Weights of a small transformer language model: vocabulary 2048, 2672 steps.
Each number is 50 + 12 x the weight over its row's rms, rounded and kept within 0 to 99. Layers, rows and columns count from 0. The size before them is the row's rms in percent of the matrix's.

# layer 7 MLP up, 640x128, rms 0.132, rows 26-80, columns 0-127
109:67 51 48 61 26 23 27 47 53 59 31 50 51 49 56 66 64 48 55 53 53 43 71 85 46 31 59 24 38 66 45 40 41 45 71 43 43 26 31 70 34 49 57 45 41 46 57 42 40 25 40 42 35 47 46 56 38 46 61 43 72 39 67 45 50 39 45 40 51 36 47 69 51 39 40 36 40 52 53 55 65 48 59 29 55 46 63 43 48 24 66 45 58 53 46 46 53 58 51 46 51 50 43 38 46 59 37 79 52 53 65 46 36 61 38 38 51 53 49 58 31 48 55 61 55 74 42 53
115:69 49 64 36 40 55 54 73 74 42 43 44 50 51 62 69 33 61 48 47 40 47 42 41 63 72 37 37 48 71 65 75 58 51 47 30 49 35 53 32 36 29 42 70 39 45 48 58 52 49 62 55 54 30 45 53 36 23 62 68 45 48 39 43 55 40 51 46 71 43 22 50 72 45 53 38 45 48 54 57 65 45 47 58 54 50 37 44 33 48 49 40 41 54 62 53 27 30 53 41 43 43 51 41 62 47 44 78 48 52 53 50 35 51 47 79 55 53 59 38 38 79 45 47 33 47 49 58
102:53 41 51 30 26 44 51 58 56 33 55 44 36 37 43 44 46 31 55 39 58 47 14 35 61 65 62 44 53 52 47 50 40 45 58 51 57 55 61 70 73 28 48 50 45 58 45 41 44 29 46 54 45 25 68 60 65 54 47 44 66 46 44 41 62 47 72 56 52 48 53 48 46 58 24 75 41 09 40 63 50 51 30 47 47 50 56 71 69 53 56 49 38 49 50 51 26 27 45 37 54 48 72 49 47 57 67 47 56 33 50 47 41 66 46 52 58 49 37 65 62 52 45 49 35 56 45 62
101:52 57 41 48 35 54 49 59 52 46 59 61 54 48 51 63 34 35 57 73 77 55 62 66 61 64 55 21 40 69 57 35 53 46 63 60 59 35 47 54 31 59 42 46 54 31 58 52 44 56 61 49 33 44 65 54 56 52 54 62 47 35 52 36 32 34 57 62 37 42 64 44 32 65 60 52 41 27 50 63 54 55 67 40 64 40 52 48 32 43 49 59 37 51 45 81 52 35 24 43 47 58 31 50 60 46 31 41 37 18 53 40 48 55 41 65 43 54 76 56 57 60 33 43 62 55 42 70
099:57 34 45 35 45 48 58 48 74 46 78 55 50 48 61 24 52 58 39 85 59 46 46 46 64 34 71 49 42 53 25 42 63 52 47 67 50 59 33 39 32 60 59 33 34 40 43 63 67 37 48 52 31 47 59 55 66 44 49 57 43 44 53 53 72 55 68 39 23 36 32 63 65 54 26 47 52 55 63 53 52 46 35 45 37 54 57 28 45 47 33 62 45 71 78 32 76 56 47 51 51 38 42 66 55 58 61 54 49 51 51 43 53 38 43 56 50 53 50 45 53 46 61 49 56 37 65 56
099:53 40 41 51 45 55 32 49 40 64 56 66 51 61 46 67 39 49 68 46 43 66 20 52 58 56 24 45 32 60 33 50 51 38 66 37 62 55 43 24 57 83 48 51 64 55 56 44 42 59 82 53 53 57 55 30 48 59 64 35 62 51 65 56 56 39 67 62 46 59 44 57 47 55 61 38 59 36 45 34 54 56 47 49 43 50 57 61 56 39 38 40 47 42 58 54 54 60 32 55 49 68 41 59 61 49 41 66 68 63 57 54 40 69 52 56 31 38 44 26 64 48 29 49 20 68 39 40
092:53 45 41 49 44 40 26 39 68 87 33 64 39 70 49 53 56 32 58 57 41 58 57 45 50 46 22 40 56 39 38 42 53 48 57 26 36 62 41 44 47 58 55 55 54 42 56 45 57 49 67 40 58 46 52 41 67 67 70 48 54 45 64 50 49 54 43 26 40 59 47 55 58 37 58 44 42 31 44 68 50 46 30 46 34 46 65 59 52 33 45 33 51 65 54 45 58 33 31 64 56 77 55 25 79 42 49 77 52 46 49 58 45 38 54 40 37 28 48 38 46 50 46 51 39 47 26 56
109:42 40 50 49 48 28 47 58 44 66 49 51 22 71 70 56 42 38 46 48 53 38 65 57 53 62 37 51 43 65 44 28 38 31 53 59 30 70 42 55 40 46 52 39 62 51 46 50 49 49 51 51 52 36 58 28 47 22 54 43 55 47 74 64 61 36 68 56 74 56 45 46 65 50 68 46 42 35 63 54 79 29 62 34 49 69 60 48 54 46 58 40 40 46 40 38 60 35 54 41 36 54 48 58 73 51 59 38 46 62 29 40 65 23 36 26 50 54 56 55 55 59 45 47 42 33 41 50
099:41 61 60 58 46 49 39 34 37 55 48 52 46 31 69 54 64 66 55 34 36 33 60 62 46 54 58 17 53 67 49 49 81 49 57 57 58 58 51 63 52 46 45 43 46 31 20 55 59 38 50 30 89 60 46 42 23 64 43 46 50 65 44 45 65 47 62 47 43 49 49 63 47 68 50 52 42 54 68 44 47 57 56 56 53 49 40 38 67 63 41 51 37 46 39 23 42 49 46 36 67 58 73 46 34 34 64 49 49 57 44 50 49 50 65 44 57 32 33 39 40 64 64 64 66 51 37 55
076:44 40 51 38 50 53 64 38 58 50 50 46 60 43 56 53 31 52 45 65 45 64 28 46 30 55 55 76 73 56 24 63 52 40 73 56 70 33 50 40 47 37 50 57 56 41 57 39 77 51 59 44 54 39 69 63 48 33 40 61 41 57 40 65 52 53 63 59 59 42 71 38 36 42 46 50 48 73 62 41 46 76 54 74 49 44 46 53 47 55 67 34 45 67 72 54 38 38 48 48 57 45 59 35 54 43 73 47 42 48 49 28 39 41 75 42 46 60 43 45 70 52 59 44 35 49 21 59
111:57 59 37 52 49 71 60 38 49 49 56 51 47 45 58 51 64 62 49 68 55 59 80 43 56 34 12 53 53 50 33 73 33 57 60 58 58 54 37 23 41 56 41 50 43 42 44 56 57 49 48 55 65 37 49 43 44 41 51 27 42 58 40 52 52 42 53 39 47 60 27 68 42 54 43 37 53 37 50 45 55 53 53 80 50 38 49 52 58 52 57 50 63 64 72 47 39 55 45 50 55 56 51 43 40 38 44 40 66 34 56 54 49 40 46 15 59 73 57 47 33 24 27 31 34 64 74 47
102:48 44 58 58 34 40 50 53 54 34 43 32 42 47 31 44 26 47 52 76 33 67 37 41 49 53 52 52 58 55 39 47 40 37 68 53 61 59 44 43 37 48 36 43 58 50 62 49 66 54 59 34 45 56 57 41 64 51 59 79 53 46 55 39 53 64 47 58 52 36 79 53 61 29 67 39 59 39 44 34 35 31 28 46 45 60 45 46 71 72 28 48 30 43 60 49 51 53 46 51 42 53 68 52 63 52 57 57 56 67 48 33 50 45 46 46 66 60 67 56 70 45 59 83 57 69 24 56
102:53 56 45 33 49 51 60 24 49 35 36 30 41 49 54 52 35 53 52 50 35 57 57 63 57 62 71 62 16 58 58 31 60 63 39 47 46 64 53 56 55 20 62 57 46 44 44 52 54 48 50 57 56 31 42 65 42 49 45 51 38 15 32 50 34 51 43 56 53 51 51 54 50 67 47 23 42 60 53 49 57 79 31 56 48 66 47 47 39 42 66 32 22 58 40 37 50 56 63 38 29 62 51 50 32 41 45 61 41 82 47 40 62 62 48 55 56 47 57 46 33 50 47 54 42 54 43 64
100:53 60 50 39 51 49 51 39 20 58 43 53 36 56 55 65 35 32 60 46 38 56 40 45 76 65 61 42 57 47 43 50 58 60 39 54 78 47 60 47 54 32 51 42 62 57 44 23 40 34 35 77 62 44 78 30 49 27 61 57 41 21 55 50 46 41 42 57 48 56 72 46 68 80 55 46 46 43 52 39 59 46 49 60 64 58 40 46 51 25 40 50 27 71 48 58 34 47 49 49 59 42 46 51 45 36 55 41 50 41 50 55 50 56 50 59 38 32 66 44 67 39 69 59 63 44 46 37
101:67 50 54 74 41 49 62 65 67 56 28 41 53 38 46 55 42 58 69 80 45 42 53 52 71 48 58 50 59 51 37 60 50 42 57 46 33 63 48 47 69 42 62 39 35 43 69 47 41 41 41 52 48 57 45 45 49 44 60 58 51 33 47 56 60 77 47 53 68 46 79 62 46 58 55 42 62 65 44 44 45 63 48 53 55 30 41 39 56 42 41 72 73 43 64 58 23 40 48 37 26 34 52 47 48 33 22 49 48 44 40 73 35 54 60 50 67 52 27 39 49 56 48 36 51 69 41 66
091:45 58 36 65 53 34 43 53 70 52 29 49 19 44 49 71 51 59 51 46 46 59 40 20 57 53 60 70 42 48 43 58 37 38 53 56 41 56 42 45 63 76 61 71 63 58 39 46 37 71 66 63 54 53 52 52 46 42 37 44 45 59 64 71 69 46 40 30 45 57 46 44 36 46 36 58 57 27 12 41 30 30 64 56 31 36 45 57 51 53 70 48 54 45 43 53 44 46 52 53 48 52 49 43 54 39 52 68 57 63 49 64 53 45 45 56 67 60 40 44 59 50 48 32 56 36 27 67
098:60 61 31 29 55 50 72 45 57 60 48 59 46 64 77 59 54 40 71 56 49 49 37 43 73 52 55 53 42 46 53 52 31 46 49 47 52 43 51 59 50 60 40 59 72 83 57 35 67 47 53 59 73 51 66 52 46 47 57 41 35 52 54 33 62 52 64 31 61 45 20 51 26 36 51 48 43 53 46 45 62 68 32 65 60 46 58 39 41 50 59 55 61 35 59 48 49 47 36 24 68 42 41 61 74 45 29 34 73 41 50 47 52 45 63 49 40 52 58 53 31 58 38 50 37 49 61 70
089:53 58 38 42 47 70 60 44 49 50 29 44 61 38 41 36 47 45 65 58 39 55 50 58 39 53 65 71 60 53 29 49 34 71 45 41 53 28 68 30 52 63 38 64 76 47 34 48 63 62 69 37 54 52 59 55 76 50 34 80 44 52 63 45 49 67 42 50 42 42 36 69 64 33 33 48 39 33 50 46 44 50 46 44 50 36 45 65 42 65 58 52 29 48 55 44 66 57 50 44 65 46 51 50 51 48 62 39 76 39 38 40 51 45 48 26 60 73 76 48 57 50 37 27 50 58 51 58
097:44 26 42 56 49 58 28 58 44 59 42 48 40 46 26 59 58 39 49 49 62 71 39 56 48 64 36 54 55 56 25 38 39 59 36 41 43 71 36 65 40 42 51 45 49 41 61 39 44 56 67 46 57 58 49 53 54 39 63 51 42 44 52 65 65 40 59 58 46 55 53 48 40 48 61 53 38 43 56 62 72 36 56 43 52 50 51 72 24 69 63 35 48 50 52 32 41 70 51 36 39 55 49 55 56 24 62 49 36 41 70 64 31 31 45 54 71 50 47 63 29 45 58 22 78 72 43 39
105:45 43 61 46 31 55 50 55 40 58 51 62 31 61 64 56 39 38 54 62 35 31 47 61 41 38 53 38 43 58 59 64 30 38 42 79 45 51 45 34 37 64 49 34 46 45 46 64 64 48 49 41 51 41 50 30 63 54 47 64 48 58 53 57 63 53 45 50 32 36 49 40 55 54 42 60 57 38 45 62 65 36 34 49 73 47 61 64 45 47 61 66 52 54 46 64 50 42 56 41 70 43 59 35 50 36 28 76 35 18 66 63 52 82 62 53 54 53 54 52 41 90 46 47 52 68 39 52
108:64 61 41 66 66 46 53 45 62 34 44 77 53 56 38 63 54 55 28 55 54 73 49 59 54 62 43 38 57 32 49 46 37 40 42 42 35 40 50 26 50 37 44 66 60 45 56 54 56 55 58 66 59 45 55 56 48 31 55 40 65 29 68 44 53 29 52 45 28 40 63 35 39 38 64 75 44 55 61 60 38 39 46 47 36 44 70 66 46 68 49 21 56 43 42 63 46 63 33 49 31 42 58 50 36 57 65 61 43 29 60 57 41 70 45 50 56 59 55 55 65 35 37 76 63 52 63 41
100:39 55 50 52 37 45 49 59 24 39 52 52 54 52 73 35 45 54 62 73 62 42 45 55 47 28 35 57 44 50 48 48 43 37 77 40 52 45 37 29 27 63 41 38 44 22 44 48 34 57 45 53 41 52 45 61 42 51 48 64 39 54 50 48 67 28 48 48 39 53 35 48 62 33 52 59 62 40 44 40 50 43 73 56 51 49 44 63 53 35 54 48 75 65 57 74 38 30 37 20 52 28 55 53 51 56 48 34 42 32 43 47 64 72 53 47 76 48 62 45 59 42 53 64 47 40 31 68
092:57 50 54 50 40 63 51 44 50 58 61 49 41 50 63 64 34 38 66 28 45 42 37 73 42 48 49 51 47 43 31 52 51 60 67 55 47 70 14 32 38 53 37 41 32 63 57 63 73 38 33 64 61 34 43 60 49 74 53 37 50 46 37 49 38 37 65 47 68 41 67 46 33 61 52 35 56 50 62 53 49 53 51 79 45 57 49 36 79 47 60 60 50 76 50 57 46 61 41 21 39 60 55 40 65 47 49 51 40 37 35 48 59 48 59 20 43 52 44 49 52 70 44 48 40 48 39 53
094:58 36 46 67 50 48 54 47 54 70 48 36 46 39 49 52 50 52 58 49 52 55 65 82 35 30 57 46 71 56 38 55 53 51 61 51 43 70 43 73 40 33 26 32 43 55 50 37 56 70 39 42 69 50 55 49 39 47 25 72 68 53 37 66 53 55 51 54 45 64 51 39 65 39 65 52 42 66 47 44 41 22 42 46 39 49 64 31 30 37 43 50 41 50 42 55 39 36 44 40 51 52 43 47 58 67 43 40 77 68 51 25 65 39 44 61 69 50 47 56 66 29 52 47 37 45 41 68
093:36 72 55 50 66 54 49 72 65 45 59 49 43 49 25 48 45 49 54 51 34 59 59 57 52 51 70 49 49 58 26 49 41 42 33 49 47 73 43 65 36 41 36 53 60 35 55 57 57 40 33 69 36 49 44 29 66 46 61 60 46 72 52 53 57 59 33 50 61 39 34 20 46 58 48 69 50 51 53 56 47 68 46 67 46 26 60 73 51 47 38 50 73 42 37 60 48 31 33 46 42 26 48 73 51 61 56 39 43 53 26 58 41 52 60 65 49 45 64 59 63 47 54 38 60 56 36 28
100:39 66 49 58 58 35 52 52 48 61 39 54 60 66 59 36 67 44 49 54 33 56 24 43 60 44 35 50 38 52 45 68 59 66 29 47 26 57 29 65 35 45 42 52 69 49 50 34 68 41 43 37 64 53 51 44 39 66 51 41 50 69 38 39 55 72 51 46 51 54 53 27 51 58 23 76 54 52 49 49 32 63 64 51 35 29 32 67 43 48 48 44 40 48 46 51 43 54 64 38 53 47 54 58 39 46 50 37 67 65 60 49 47 71 29 34 56 66 51 56 29 47 29 32 61 44 65 29
108:48 40 66 51 30 74 57 44 53 73 45 45 63 60 45 67 57 55 55 68 50 53 50 54 51 49 37 48 69 40 53 57 47 33 46 30 37 47 46 43 30 60 30 76 52 54 45 59 45 51 80 54 52 68 49 49 50 32 52 69 48 57 51 41 60 57 53 54 49 37 36 41 65 59 25 64 60 42 66 54 49 38 57 56 48 14 42 53 58 46 50 68 38 56 51 75 57 43 41 56 55 61 40 36 65 64 49 65 60 37 59 26 42 37 77 37 53 41 58 55 48 46 27 63 56 67 38 66
090:50 31 54 64 39 43 42 58 41 64 61 44 24 78 53 37 44 79 48 68 53 37 42 50 73 65 74 47 40 57 50 49 36 43 47 55 60 40 50 30 32 41 73 59 55 33 55 51 69 44 42 49 59 56 43 42 52 41 60 56 50 48 62 31 65 50 55 30 64 58 22 66 63 51 28 66 33 65 47 49 42 49 45 62 50 51 59 53 61 33 60 45 56 71 47 43 42 49 56 35 59 57 61 33 64 47 50 57 43 45 56 60 39 65 56 36 66 66 41 47 49 84 45 53 37 44 49 63
101:21 56 64 59 47 38 56 53 67 52 69 49 42 81 73 48 21 30 40 32 58 73 57 41 53 41 47 55 54 40 48 47 50 32 46 58 60 61 27 65 42 48 47 40 71 52 57 59 47 57 59 59 61 50 43 48 39 43 35 55 48 57 49 65 53 39 56 37 36 35 56 35 47 55 57 63 50 53 67 58 51 58 48 69 52 48 59 68 38 42 78 32 53 49 64 34 67 48 62 72 36 53 45 61 53 66 52 64 57 57 52 49 26 47 38 47 29 49 54 32 56 75 57 49 67 50 46 33
099:45 47 42 51 55 22 54 37 41 67 58 45 55 38 59 59 41 37 45 50 72 47 41 36 71 64 52 54 47 58 47 41 47 47 53 65 49 63 52 58 74 44 63 51 68 70 64 57 41 46 55 63 33 21 46 51 63 53 60 55 43 47 25 56 66 50 54 63 63 56 45 42 56 50 56 31 49 53 57 46 64 54 54 45 38 61 52 68 27 82 43 43 46 43 57 53 60 29 57 40 53 27 74 58 48 43 70 55 40 20 60 73 63 48 52 55 44 50 68 26 43 51 44 57 46 30 39 33
095:78 57 53 46 51 44 38 46 45 73 41 67 61 50 46 53 74 57 43 62 24 58 42 46 59 44 47 52 51 52 18 46 45 44 19 39 29 76 41 58 39 63 68 22 36 50 53 42 60 54 51 40 31 68 63 51 37 69 54 45 55 51 48 64 54 57 67 71 57 36 46 55 61 52 50 49 52 55 43 55 69 40 50 45 63 32 61 61 60 40 41 33 42 42 49 42 57 42 40 43 50 58 77 65 55 33 71 22 41 53 46 44 55 59 47 64 40 47 67 49 58 41 61 60 39 66 49 55
085:47 45 40 44 39 69 56 44 37 55 43 54 53 41 33 66 65 42 49 42 57 55 38 77 50 39 44 44 38 55 33 62 41 42 81 35 45 38 58 56 55 39 70 82 50 49 64 54 70 40 69 51 40 63 46 32 49 65 38 44 52 69 41 58 62 65 55 57 63 46 58 38 48 44 44 70 54 65 54 58 39 44 44 72 32 40 46 67 30 61 73 56 41 70 74 58 60 58 59 47 54 25 31 30 50 63 61 28 48 39 41 39 61 50 50 47 50 54 37 47 31 59 57 51 44 41 51 48
087:58 54 42 58 63 51 45 60 39 55 52 39 43 50 54 31 37 58 54 39 59 45 23 48 30 62 50 47 64 27 51 32 42 48 52 38 48 53 55 42 55 57 69 43 61 61 37 42 54 32 70 44 39 45 51 51 54 47 53 45 66 60 45 38 64 58 59 39 35 57 63 49 57 55 64 73 40 63 35 63 67 55 71 46 43 67 79 70 56 59 69 57 55 51 25 36 55 36 41 54 48 50 42 44 56 78 44 47 57 56 21 53 67 74 24 59 41 42 24 37 50 58 62 48 51 43 32 44
113:56 52 45 71 51 39 36 48 65 56 42 62 36 38 66 52 60 48 47 40 38 55 35 62 53 43 43 63 49 52 73 41 53 44 42 84 35 36 52 49 56 51 43 68 41 80 45 69 48 35 55 55 44 43 66 49 33 56 21 55 43 47 45 53 57 68 43 56 65 30 56 20 67 56 32 43 51 47 60 51 48 35 55 62 67 58 27 52 38 61 44 61 49 38 63 36 53 55 25 66 55 45 30 50 35 45 57 52 33 40 41 43 47 79 46 47 54 50 49 57 41 41 27 54 61 40 71 54
102:47 43 49 54 69 34 50 69 60 37 38 67 35 51 71 48 56 52 62 71 60 43 49 60 50 56 66 50 45 46 39 67 68 56 51 51 62 52 48 41 44 39 39 45 35 49 56 61 66 39 62 53 58 48 37 60 26 41 46 45 72 53 58 59 65 53 53 53 59 34 59 47 42 66 19 39 42 66 41 62 65 18 58 58 52 50 52 59 51 36 34 49 40 31 39 44 27 28 56 47 43 61 68 53 55 46 48 54 46 65 44 30 87 75 67 41 49 54 44 51 41 59 47 58 68 30 45 54
092:42 61 53 39 17 38 49 52 34 72 70 45 26 56 43 42 52 59 56 51 47 77 71 53 61 30 54 63 49 58 35 39 54 35 51 54 61 44 34 48 59 60 54 46 30 45 73 49 14 59 46 39 71 64 66 50 72 53 46 56 47 60 50 47 53 44 51 46 40 55 47 56 68 42 64 58 63 40 63 67 37 66 56 52 55 39 65 53 71 62 48 60 42 34 65 41 56 47 54 65 43 37 65 45 36 42 38 64 59 27 44 72 66 50 39 62 50 54 46 56 40 59 49 52 42 33 37 51
112:33 65 45 65 52 48 33 45 61 48 62 58 47 41 70 64 59 50 55 44 45 52 70 64 61 39 42 38 53 26 38 53 39 52 62 54 52 34 41 54 50 30 25 57 53 52 49 75 49 53 55 64 32 30 52 51 49 44 58 72 17 44 42 43 22 37 48 45 64 47 52 40 64 54 46 64 60 42 57 49 42 59 51 53 64 49 31 70 49 64 61 55 56 61 36 25 60 66 49 52 33 57 45 45 22 27 48 58 53 45 52 31 44 81 70 62 38 57 51 41 55 59 57 66 40 53 59 53
101:44 70 71 53 75 41 40 31 39 43 53 38 46 58 75 44 39 55 49 55 46 38 53 57 51 61 41 57 53 62 43 37 58 39 57 68 38 53 35 66 40 50 45 57 48 55 53 33 36 66 74 31 69 42 34 49 61 52 57 62 64 56 54 38 48 31 40 68 41 60 48 43 42 41 49 48 26 50 23 48 27 45 39 71 48 66 51 46 58 44 41 53 49 46 58 31 43 46 71 68 73 59 59 60 48 51 62 58 52 56 39 35 43 63 33 72 53 53 29 51 65 71 53 67 48 30 53 62
111:61 56 33 56 50 49 63 43 50 41 28 52 38 22 37 54 53 69 50 47 51 81 58 50 54 69 53 53 53 41 47 18 41 54 54 50 58 57 29 41 39 68 55 49 55 72 76 72 53 57 45 43 41 41 59 45 40 62 66 57 53 41 41 39 52 31 38 59 22 46 50 39 36 60 48 48 43 32 42 48 47 49 55 40 36 56 56 48 52 50 61 53 20 53 49 33 24 49 65 61 73 41 30 49 53 49 34 36 51 62 58 55 56 46 44 81 70 55 60 55 52 45 55 55 32 51 45 65
092:39 75 56 56 38 49 47 23 53 52 48 47 46 43 44 40 30 45 39 37 34 58 65 51 55 53 47 59 34 64 52 48 40 40 53 49 26 50 59 56 65 30 36 46 49 64 59 49 54 53 92 49 43 56 53 64 29 55 48 48 47 34 36 49 44 76 68 65 63 50 56 60 54 45 54 41 54 59 29 44 58 35 46 45 53 70 31 65 65 38 45 75 59 47 49 43 52 65 50 46 22 47 40 52 70 49 44 50 51 65 54 38 67 72 43 66 53 58 63 66 34 62 61 49 32 65 56 38
103:39 55 54 47 50 34 31 27 33 50 28 49 58 68 50 65 66 51 56 33 55 30 60 64 55 51 46 41 57 65 41 46 44 55 44 41 33 60 49 79 27 31 59 49 50 37 30 64 58 43 55 43 65 67 50 40 86 40 82 65 68 34 38 38 57 61 49 40 39 48 66 46 45 66 59 43 56 47 54 48 52 41 59 59 60 61 57 32 55 53 28 52 64 54 23 58 41 58 26 59 49 49 52 59 46 56 35 51 66 55 72 63 53 48 55 62 60 60 52 39 34 50 57 43 50 44 55 55
102:41 69 48 58 57 52 47 37 65 69 66 57 40 43 32 48 38 45 42 43 42 53 51 61 66 53 81 39 49 38 43 49 32 61 46 63 51 58 51 48 50 59 63 68 58 39 54 83 35 55 35 30 56 50 64 41 41 37 48 45 38 48 62 39 48 38 43 35 28 54 50 41 51 35 59 48 54 40 58 47 27 53 58 63 86 55 47 45 65 45 51 63 45 48 64 51 56 59 63 66 61 46 57 61 64 53 68 32 71 54 29 43 45 65 36 21 70 69 55 45 62 56 68 67 54 54 54 45
105:64 53 19 26 54 44 35 39 42 54 44 66 49 37 47 51 60 61 55 37 63 62 51 66 40 62 60 49 60 67 56 65 61 52 65 57 53 62 41 55 37 53 75 42 55 62 57 56 44 44 46 50 47 42 39 54 39 55 52 55 45 27 27 54 60 41 34 77 26 63 26 60 53 44 55 36 58 27 53 51 55 53 50 23 60 49 34 48 42 38 36 55 51 64 58 43 41 71 69 51 71 56 50 67 50 42 54 29 58 36 46 37 50 56 41 31 47 54 50 30 63 27 33 70 44 38 53 50
112:46 63 52 56 52 60 55 49 49 47 57 45 51 43 56 59 40 54 54 22 40 32 60 55 39 32 64 44 52 38 37 33 24 53 47 44 70 59 26 26 55 86 47 52 32 43 44 52 60 66 43 49 41 46 51 32 21 43 52 36 49 66 52 54 66 17 48 24 42 46 48 55 49 48 60 48 32 49 36 52 49 36 41 64 59 37 61 48 42 44 55 66 44 39 54 43 47 51 55 43 66 59 42 51 42 59 62 55 59 49 22 75 52 47 51 46 48 83 64 66 52 76 44 49 54 56 53 54
107:63 76 68 50 62 58 37 54 52 41 40 55 51 51 64 55 39 50 35 31 48 64 65 52 64 60 58 44 60 39 58 41 59 38 71 41 42 55 28 45 51 58 50 40 44 49 51 47 35 52 61 56 58 82 49 57 56 45 29 85 67 70 43 42 26 52 37 57 51 51 34 51 31 38 49 54 53 55 58 11 51 68 61 51 42 39 60 57 54 62 65 26 30 50 53 51 34 37 60 46 46 68 52 55 69 55 32 49 37 51 47 45 40 52 59 42 44 37 40 45 35 56 63 47 73 52 61 64
098:58 66 39 62 31 61 49 42 40 65 25 55 36 54 49 67 56 56 38 65 65 45 29 31 40 39 71 55 65 37 56 55 50 71 54 69 51 62 34 47 30 57 21 52 50 35 51 59 53 65 51 65 63 47 70 53 38 40 47 68 42 53 38 68 49 50 51 50 32 71 30 49 45 70 38 56 46 46 47 48 41 44 55 62 66 44 47 49 51 59 54 38 33 56 80 59 52 40 57 34 30 75 56 43 57 45 45 27 64 60 56 44 44 55 43 48 62 72 42 49 47 56 47 31 49 30 42 55
089:34 60 62 37 35 55 58 54 50 68 39 37 64 61 42 51 43 70 47 15 54 51 47 43 43 62 39 70 54 63 47 54 49 20 49 66 41 52 44 46 38 55 63 56 44 55 41 46 49 29 30 64 57 57 65 72 35 39 41 63 54 52 55 49 32 57 51 57 42 50 55 61 32 53 49 63 31 40 43 37 37 40 48 43 38 71 58 61 63 38 46 38 62 33 55 24 49 24 52 51 54 57 75 62 25 50 54 60 49 41 70 49 59 55 60 46 48 28 45 48 52 54 76 62 45 61 40 65
117:42 52 25 43 33 19 71 38 44 49 55 55 42 54 47 35 30 50 28 70 27 29 52 33 59 57 48 62 47 45 41 47 63 39 57 61 55 41 69 60 48 72 64 45 49 79 36 53 58 69 59 52 52 66 65 47 46 49 46 51 53 44 57 48 50 58 59 52 58 35 35 65 59 57 47 72 55 66 57 59 58 70 52 56 57 44 64 55 32 55 36 54 59 47 44 53 45 36 50 51 51 70 70 64 61 49 64 44 42 74 73 30 59 43 45 74 55 36 41 54 58 46 49 47 50 37 32 29
095:55 52 44 63 69 59 46 27 67 46 61 74 46 49 60 48 39 60 59 27 45 60 47 57 38 73 37 44 60 43 41 50 53 44 52 51 53 58 57 41 44 41 54 81 47 38 58 39 41 64 52 35 28 54 61 42 31 58 32 48 48 54 84 45 61 48 33 59 56 43 27 54 71 42 25 62 62 49 48 71 76 55 28 52 57 49 55 57 41 60 24 70 34 72 51 40 34 53 32 51 46 39 40 36 57 59 58 31 55 61 59 36 47 43 56 62 48 55 61 49 40 60 54 51 58 48 54 57
103:43 47 38 66 44 59 45 49 63 50 61 37 65 50 45 43 55 64 38 58 33 64 72 37 67 24 79 51 45 54 34 51 60 72 52 39 48 67 53 38 48 39 57 48 45 44 49 59 44 33 52 61 55 49 62 49 53 61 52 45 45 33 39 37 72 44 43 56 50 41 61 34 42 40 62 56 31 56 56 44 30 54 48 46 43 42 66 55 50 35 48 60 51 59 51 73 56 38 49 33 61 53 64 16 37 35 50 46 35 47 21 70 67 43 72 44 73 69 30 34 57 45 32 42 62 46 45 54
117:64 68 51 48 49 43 24 41 43 77 49 57 42 30 66 63 46 58 44 40 31 35 48 39 80 50 28 71 54 46 28 48 40 42 62 53 65 44 57 42 63 61 56 69 40 40 53 62 63 62 18 46 58 38 39 40 58 46 42 44 50 47 56 54 69 60 55 51 36 53 61 52 41 60 54 71 50 34 49 77 62 42 44 42 65 40 44 30 45 57 41 36 70 68 59 54 57 63 52 57 59 45 59 46 46 50 71 75 38 56 48 66 35 47 40 44 55 43 52 40 67 54 36 45 47 64 66 41
092:80 20 45 61 38 76 66 46 42 46 47 42 37 41 63 42 59 35 56 48 44 44 54 55 45 57 31 39 40 51 40 36 43 78 65 53 50 36 40 64 38 31 52 35 69 54 46 61 48 40 49 57 42 47 51 57 66 35 47 64 49 49 16 41 70 63 41 31 47 52 38 83 42 44 66 55 36 56 66 59 44 44 46 78 70 55 38 38 47 39 42 68 51 62 51 62 35 50 58 53 32 59 45 49 32 48 60 44 51 64 43 50 53 55 48 50 53 50 54 44 41 59 31 46 68 39 41 53
108:56 47 72 43 50 46 55 56 38 40 38 62 33 47 52 41 59 60 60 38 62 58 57 54 61 54 57 30 62 38 65 28 65 34 41 55 60 36 55 37 49 35 19 52 37 49 37 53 37 52 75 59 41 35 31 57 41 69 42 52 62 45 49 46 42 49 54 55 52 70 56 25 47 62 48 51 43 34 48 46 35 63 46 76 58 50 36 69 41 69 50 81 59 54 47 37 34 47 36 72 57 43 60 50 59 64 57 76 41 40 59 30 37 67 50 50 41 59 65 50 46 42 49 63 65 52 43 71
092:65 58 52 60 49 32 47 42 50 55 61 56 53 42 45 71 49 34 65 64 64 72 38 47 61 35 39 54 43 52 72 29 42 38 50 47 69 48 21 72 54 44 78 62 58 54 44 57 50 45 32 49 67 36 53 59 34 22 53 45 56 13 57 62 65 62 49 45 54 48 36 47 64 65 52 61 31 54 51 58 39 52 50 58 41 61 81 61 43 37 76 48 58 45 61 63 31 44 52 53 49 55 42 51 44 45 38 74 56 56 34 50 50 53 43 53 36 65 47 45 60 41 41 39 36 43 36 40
104:68 57 59 47 57 33 52 61 48 44 70 59 70 46 53 67 56 30 43 51 52 46 44 61 56 49 28 28 26 59 43 39 48 47 51 48 39 58 46 61 35 49 48 47 68 43 37 55 19 59 67 40 56 40 64 61 62 62 57 69 53 26 50 35 46 48 49 55 49 10 46 44 47 57 32 40 48 58 55 28 51 30 60 60 43 48 34 56 49 66 58 28 54 57 66 66 44 44 31 45 68 53 48 54 42 59 63 48 39 53 67 55 27 50 31 33 68 53 62 58 43 61 62 64 53 29 52 55